config.toml
n_layer = 24
d_mlp = 384
activation = "polyrelu"
norm_place = "pre"
attn_scale = 0.283
init_std_down = 0.0719
beta1 = 0.9
batch_tokens = [8192, 16384, 24576]
Each number is 500 + 50 x the weight over its row's rms, rounded and kept within 0 to 999. Layers, rows and columns count from 0. Numbers have three digits each. The size before them is the row's rms in percent of the matrix's.

# layer 16 MLP down (transposed), 384x128, rms 0.072, rows 326-351, columns 0-127
108:512398453414491558482520409509519587511396572476522510530579468455596348457471443551396542470573504576490545604552512514455539512513497418498489439488484501513479429482499457513563579466473490527553524456499594546548484555550476385589472416525461486480533463550515521478523431492477476494448512551523580533535521493566555518498452547537429426509538485492568487527556486467453413432492
086:376512504554399516613565545510522556516525561579495562466439558492435554463501592481597506512435499524580469415545475561501481472547450531509497460540429550492480479424516486544520521508486542513497482533504479510404490514526446436530545477429479566485521482438415490496495490434463472622539479386529525450435471513516457546511480308512529520535516486472525506555544433501615509554468
092:526505453531524490364441461461521557490434420447470433460597550474456448516547494507513563472450527460480467518500549508517513519513485420489505565552495480493519618523477397518579625451579523547515483520462556509575501610528565473445472495430473543552577543431536504534485407477547463410496502513516477581550513430459386466446584541412571543469483486471550520514472433505509580442501
129:456566483464494458493468419492525385414553502591454502469378419510602433534393569528434515529557528438461577494502455489564471433443557500512527494486481463454536517503588485531587339480512471482472445544546543579536540497521556523551578438462514502502492558458475514507511531420497477534552517423570447423508461554500608475486481581539518550545489455514482552525460478451528455569507
106:477561474516578524480511522608440557577415510411551431441448475579552474591467466489513532490510478433487485519580587565478442535458499464484502531558526498482430587582463483551514511466509419462475452447466499530463559478472427470551426515476516473484519564509526413418513461586494512488540480574485515455495573576508496440646526488410592503546455539544498445615561478521573543447487
095:442475449449469359484539531471553611468491558493485526513469564493519485523518555410448556436399529494568502583413463592448533478537492526495485561433488532536549613519490501453445409580444577465477544477543526452605469465457534544464488523510582522451436510563526526489525489558503529566535538438472585460525488514492426549575548516418476538433491451446475517486561456529519611436457
105:539537454477520440525475484491545385484457569522462485518497557506530481451530484524555566441438503470485478509538481423532462480437549499445483557503537565528454622441495431483452526464428455554542446553559462481515430530456458503410561485504491432533524428523375501509426543474485510599587473490527558523446437439498481431390481554511573572498461543432553530487572381514432619559482
097:508611478426593527541474530523496512588448562512421383583532440449539551462495485528486480517538455487454531626543612510503525433472552510498437510471593443468371427547545517485482455403487528484459444552532532514500483433492558451485575440455440474621450499454465493484439560476559457557499481481524515455458483527466458468540406480447517541487556488457437492511564544584572482468481
092:409388500569457520382493463493539630419546460501484420480639543466542544468503622535537551429377482465421473505481585467500576602510508515404529498472462444471417464521520490493555515519515525527492470570558499542531474492589540508509487560513507450443502459499446560477501476546499553401471460543500508504527513413449571500528452506574534493505467427516449488515524521563446567497467
104:483435504452513545551519514593553464491482505531387484515565514597595544571536463426492574516519492448576526494541554438502467479557439459412533564457535483519484468531512445501576527435501413614551616473475523495482512608509507473442423468470539592520467531513472534537526577511469453490505465482450495458452461426471548360560520453595439411471450447521529521430569522505489514528554
083:498492518572446485546493451465498623543548443507603490469565519464434493549579566465549509573442429566513419512453380513464530573488505482509430542523419582518491529538542532521482492457546512473463557498518562521493501581481518423596460562510415488453479508528479461450457409532506526336477514557526461475390584540497400540548514461483567571447523504475480486458470510535481438427483
110:439553540422531466459547480561538477477528471522463530547548517578563491387520535492541589525459562545458437514460495529408536508505412449502474438550484467507490502503487509498454366512515453526646490567444472534470501528487574515460498541440454450539547513515494563485502489483461460577378498584507539404541574486553412453524427565511444539518449542559525570512606412456514523417556
096:425476522499594358468493485566440551523520576601530466524464522483458450403497531521496480520500404446531425516437548483512470489460520511575619368531437529520535574504466592453493513551513534488588501580480480464552496505502501437549515571533420429526448517507467539559446444524606511490458457477458424490520454532512579612526552439501474479551473520452501455468446478539430476493585
091:480546568557489370557516428494460568439537473512468557444474592476466423498515492581545587487488541454567531485417465483461442490534555511435452527537464583475472386446537466454451475489503401475613547481494501505520450542519388500504476470452522530381573459522489456417554496504613445489524494494517388380431499539468481538477471541521565461523453536544473542459555528509496455468512
095:375506512541527547548467525526515429534470386467585492620527562492419435468542480462512482512465531602565476541520617472514467369521537452509420442487493451477462524478505482608525493493545545473491567506582537537435508562468432510528611464521438499486514457461486500455470424467576513540463547529493540509554530518463458553466483562480353491476395484500495536439497544555532426519538
106:469511506538515462485485557422557400524519451454420586483458485443513496479535460576415446462507555503546517395577489538530430476538532460588447534472453524452447467518508522563511533599506446462528538507414564503524462479585529605570521469459472544478559574645486540522379543526470473525516497516515508479469438473447581460590455557533562507468432525462568443436405542436478465521483
131:417515478614497493393543543575543573524537465474491570621535407529471446519555511508470519524544516504425428596404554526409477475519585480526593501472449456577580484532517550469466497485452569461534533553408506571457426473525530564457445485474473473432431517473517488573500457440493464437523426526479480521627478426491471568495533482503591528459514528553471566487511535491449429530506
093:507457459523538612426489433554454523555517481551532586526513495493507401580432444470446627451344510433381519562471474481488479474487567534442448529504506419509536547470582600570516449505523602457456508514531471508524484488441524473560445467545448472449467493492496433500467511589481539522463491586518503478459495503534479433523604504455450509527572483483533499579485569612539522472552
087:579514450458607526518514539514454428550562533437435470471537545490551541526482457413402566391550447539587536534508493511478522536552529473426494515469583488427506479398516499546494476442549440565490473396535489457566512487490505570478558444524521492547519468466542465482560587500418475488368545544420482413519425462488544488545460469529599547503473509403430504505430484553593466529519
098:522512519505466510496522481543517634401500515453479583489574402503537482532531485564542472495437550560508509567514435495440502420489501551429468586530488509493450485456575545438498420477517439411492539527465437502438477509583512393384499559532486503497508529546521576433477485532527460572430535513454517560490613578418540555573527475577501494475433425557534501528433507545478378550451
120:478455515457534406449462538556441518372503482545505448451456509498475454599493509565547484574472567495383442487602543573517524468461509545475437523588449524525556436544563417500472473517607471548569387512493504495443474406614547393454454467486482537492478436581507472481528551498574510479503600510559477458518441587517575491515484452535479462452530488475505494454497530499440477481417
109:588540578547500453436574447430550457521552485498452438419455503488481489546437441586605501509551459445574503473444523458484444504520504491495511505469515548479541504551540523434480582491495515477439545593525489476591518453469568497589461570510389474555476464520595525582451519485516464536501475491534524483572481487599401441544484507431585454457436465513418526467483540446358512398511
084:602527542475577503507484512428399528514511472491543511545568586445461523526532504464473435498512428541477434487570457517410486570479357543450562501384526533538469496513529585463516491532515410449513561471537441608481503487524509633521529491605503468566496506483497508415485532443483560514543472512399466519557502378427466435469467547446432534438481470497526442526499482578469544483552
095:395419537585427484384535506461473508527533470533511470546501544468595471443539453505568487536558472429408527567540482514425487586506534541455428407475487493489488569420471506542458482603572490533473512464506488501534438527538498469499388489511468500597508516582555502511607485530469455601500512460598531499511460489539521476474513550544382483476534496422530474484528390490419445404495
104:513611484500572506497412520455530486512549456473459471513474553463558475598463534486463384468522569563554590513441492513520444561542528526457484457488478469560578490509462522511556534489477424546523507458483434534450496550532502417526410520663411439546478581549510428540514459619506506600493506544417523598575465513420481553458504516578441502520491510463520440468427538477541507545451
099:517535442498426461493514523585488550515490433448584559468556501515556419511489381497411562387482478402621481511472436498524551439565467499467388518419416477472515484481558462516452474482546525484615478508520457537501403540389537449519540397528573534545498549514510438537489597502466593571420544500455517444515467521544465458493511473568442497490476532541450504545498506528566483514530
# layer 16 MLP up, 384x128, rms 0.0722, rows 327-351, columns 0-127
076:518488526490548547502493498387554469429500481525514371476444527429465606511526527570473525587497480389434461525474453519450452539520524583501507514464479504493474552496508536555512535454439553554521395523426447452462551533528539477529507461483552486568477498525453444572429500458492503583405568386582415555468539509536564471435514617545400548470429499476469513453568442462470575473510
099:518545546453403471538481558523555457409507467510481539506469439523557459471443611446400512476437528496554455592538447489588509469519483520500510537563476604489515551441549536407368502533571485445426470552536517528562564453586490534415528500436513519507475504510529441525456551506528535547418538529478526412473461526479493565529416521545444398460547542553421477395541488423484460499561
093:541488393487491510417473524476465500548484507593510517508517556596437474594538529455496493403550476561506446579551524556482472523510427496396587448495433553497537500470610543514532566538504452499506521559555545497412425492562518551522443463439500411383445476522513480474565535518588531492547467471578506519550510578411519603459465513504526412524531511581522486449514379522509468491564
109:401490527490407475516528404594427567440478465538542467490501561599517594524517464536450611448538554440542533364527523513520504535515546443503574443538519505472490501518541404532564496561530501536501479518600453516585502439457505610456560496382431497547496474481539498548467546518493522457509447491603523538455536537455519461394488446523460502516473394497453510506513530411470514574494
108:529473485502481514440522443551439543461413483475477470406473540472399501447528484563478525524441488542491531431572499467459497474434534523447501519554535582458569559496562532530437522479616525504582623527458432615386460518511405472498497496468434576497494569502493517562487430435598557474507415482537543537565512569549552582477535473550506550556533556550570480507430440457486415518491
100:534512628575458492547515477538441442553559468424455431466503550578507535538432542435473570484536514502462474442432477520464496485473487488514512492518571442408553619444510553541590551509451443407551551505530564583548575482432490556448510533502520454463545437476497449478513496515534490559443392442489559577547556412521571471449524454476525483553553408380492561495509440450523533493545
101:505474515554467417507564561428461554507522493549482432471502482627549561527609496529498527457570435533448504425507471510383436588575535420468442548474548477545563500489472446376489535506455433468552513473554486609498416504448593559499620495507513509508569489497510610477471482480533469450625492537513504416562454570471512545526491482531445509442512468536477516555446471554520516480533
093:543530512417503464551646526467518434550498467426474533411419515512455482530578460590449472502510535450542500457504533505495556607479485521449516446500478613532512483382481440492475491407503426497498546457423544534475517512507520458462500594482416505511501425500491518527524493488526532507599544516557516516408436500538449538534606531433573488578472443531588532568444571510594398510494
113:449487518494400521463470488567451538590434474556547464573494539560425463482554468495582518389558544564553501511536485433513516459650407467484492536394540548543532502485484562567551552431528486485524504447606532452539543432423478462576411508478492553490478522510374473502440456483431517498495523569476518433537533431495501444477527378501493508507493477490448470582543560494498590477484
087:427561612489489479561513504622571431515507525403518458481510445544519506473525533476489551458480475464561415515513520495533569452441497556512525556461454524410601532598623515540536446481542562452513545447462525533473526415444481520409549399530502391452496512550432555457467535501520526554442389462454533437552556536455428569539413517485490463467520550486567531446490545489514491551520
116:477601443507540494464552542510467595543470432454533495512559490493504490577625560427545564522459447484502410478568536464527423528511431524489532546543599501450467479460472517503428593532493454522509556582477544545525501507480456476405509435550430504502488566455448550585532445567545527356491557529426456552482535464551586511532512473512592454517462548474557526547425559557472482521401
100:453564446537484528539524493513537445508554478421528517464529493523604417515480464499475500418464560525436489495491548451509575474538483395552483495462541394444545515530434515402563393525542523570465526418507472531453385525590509466429491650492535539512587455580533501487509539504501513499509569496431527445575473488514545471545538479589561494447553423521458563514542401479496459407541
098:577456490432452558486553517498515412488509485448456453505619382451498576402499466410489453525588556514453452556566483498567500521474448480511573495490468446475456556526485521575476595463491508557450445438483470446467524517528570449448515523512507584508458511508601528502577573457472432458500489507495582524463455381537547397484566497539535422495607532581411497458472522462492553495465
100:556548429546494478417534436535487521460454517542475463482605514574510521581508479382508508570438534455436536414560526444585447515507509430482542515607480465535542554489518475465471510499486550565560615573518428440503557533511438445417567504505563491448471487439522541477509448563423449421530539602400597472487522459465562457525564451546495524460524449511480501463552460458422493485420
105:489462589493531485487523442511502427456551472451471504437623546504569521445467475488538464422508510560511533552523543514513507427488490430475462514473490471521463528468482556542461646496614565498536456548494431473359487440536513481603553491487424528461550415475553466575485457493547520450452569485524531463467415450525492561588501454453444517515526538415512572437573421571573580558508
089:546536492453445488546459513507444620500486517556530477597491565587481538520400522534621495480432480494612414459469459470492594498521424563465516444546640510518500519529490501454473510506506483542456480523516549663476514472572566514536578536448498491473490510482579471446410541514473470446424536524516503525455502499552543513509437463514481487469562422433467564545374444479449554486449
107:546509611453514456496494428495386483481436500536513476494509491549416419482492497511474450517530471413525549515532518551455485637450533501470547504557510574505515459656396544481434478544582551532427520508525515468443427368527483490424497561501490515550472481532542484565510481513539476411505568501458507455506467483567468554445482356559474574483559492574449470524514470471431512577460
100:427588528485565489554465557572464348578508441480486562548487463496428542469447630542542563461598519397460488451438505549522590488518496510568478483444542550526473537482545581542481576482519513459475514543480515478503520533468449454459452447521605459521432484449506478435511545443453556500456509536478460431450469511435459531534555531554499547474437496546602428442505491408465567569572
106:454579466568548460477478535456489556422486568496507478452606545475545497516496446525575420437465492609539500440504542467477460416564471575462471456594421487491433504571441562447437486516539486497482529357517513583547547554590456422557522520532525513561466534516524523551402549542431478466451546483491446459558466525542451540459395516437530487480497483491489409573550460477517436576447
100:551447554403463466480495422532453585503565582483490529405542559498427507510543526492582487516555520609446518416512512477492483493566508528529445482588537481516513512529517522554480459562561428535608447473461548577421467512480501377445488564412487457514448531551511465403479404552459484456414405459542499457501472405499541564488491488414574550513502481524534482491589591480527496465464
111:472584577497494453479453486475477425494507590532561616576533527527456446452485506523539468418542424481522421467574437551471473506565546504483423536507509476517474452466510536459501547397545467543456587495563561578515467564644486470510443472504487534446481499471393499523453517577508503548499567466458530495452441529554569532451506489601503600474558431566391431466490452556476493425532
101:500540499506511531528344520500521457481518560526457501419554467442492496553458457618511484476471465439437463406563460502521492522521505556477457428565513486499565499531533521446469560530540480457528459582471574524553471520570470469561422521560461373498435523526420549481505543534559511467597551490435503469587517582573454596448436514431477598410543422487563537582496466497503504463436
083:609549443454566494475433420587453514499482540563483556511508567542601558480460530488590515451513521463466427450497570536482552451506499422519425558515552528448570365474547439508429500607550520501452533494466504575489457474493491447485494479446449467515548537507470634481493481513546488446472482500471497425511491567556561553415548505463418496466500588575492552506481504435636490526433
106:455540567524476482454390509369494525498468530506468515477582534516397502481499444515514539545508534505522458462475560471485566416449550485558519466514499492475455459583492462554516479542577395466538530429485547563529516503454481447500438431488557417461490546467525493493527480635543468517551454374570604524351629531478459444447486508606477499541529544580470506531511531463502512471503
105:511497501532505476522488585537500482474468489452449502435539514497462491407520502523450568482576530484521565494547478568466553499603428529452535550528472483446364423494531459465444563522578495555485559493417444531440480559444500510551509550455518550443526592520489450478526444529453412433545554425539612523461555424543475505492580444473501522396404483425562556413547557554546570437549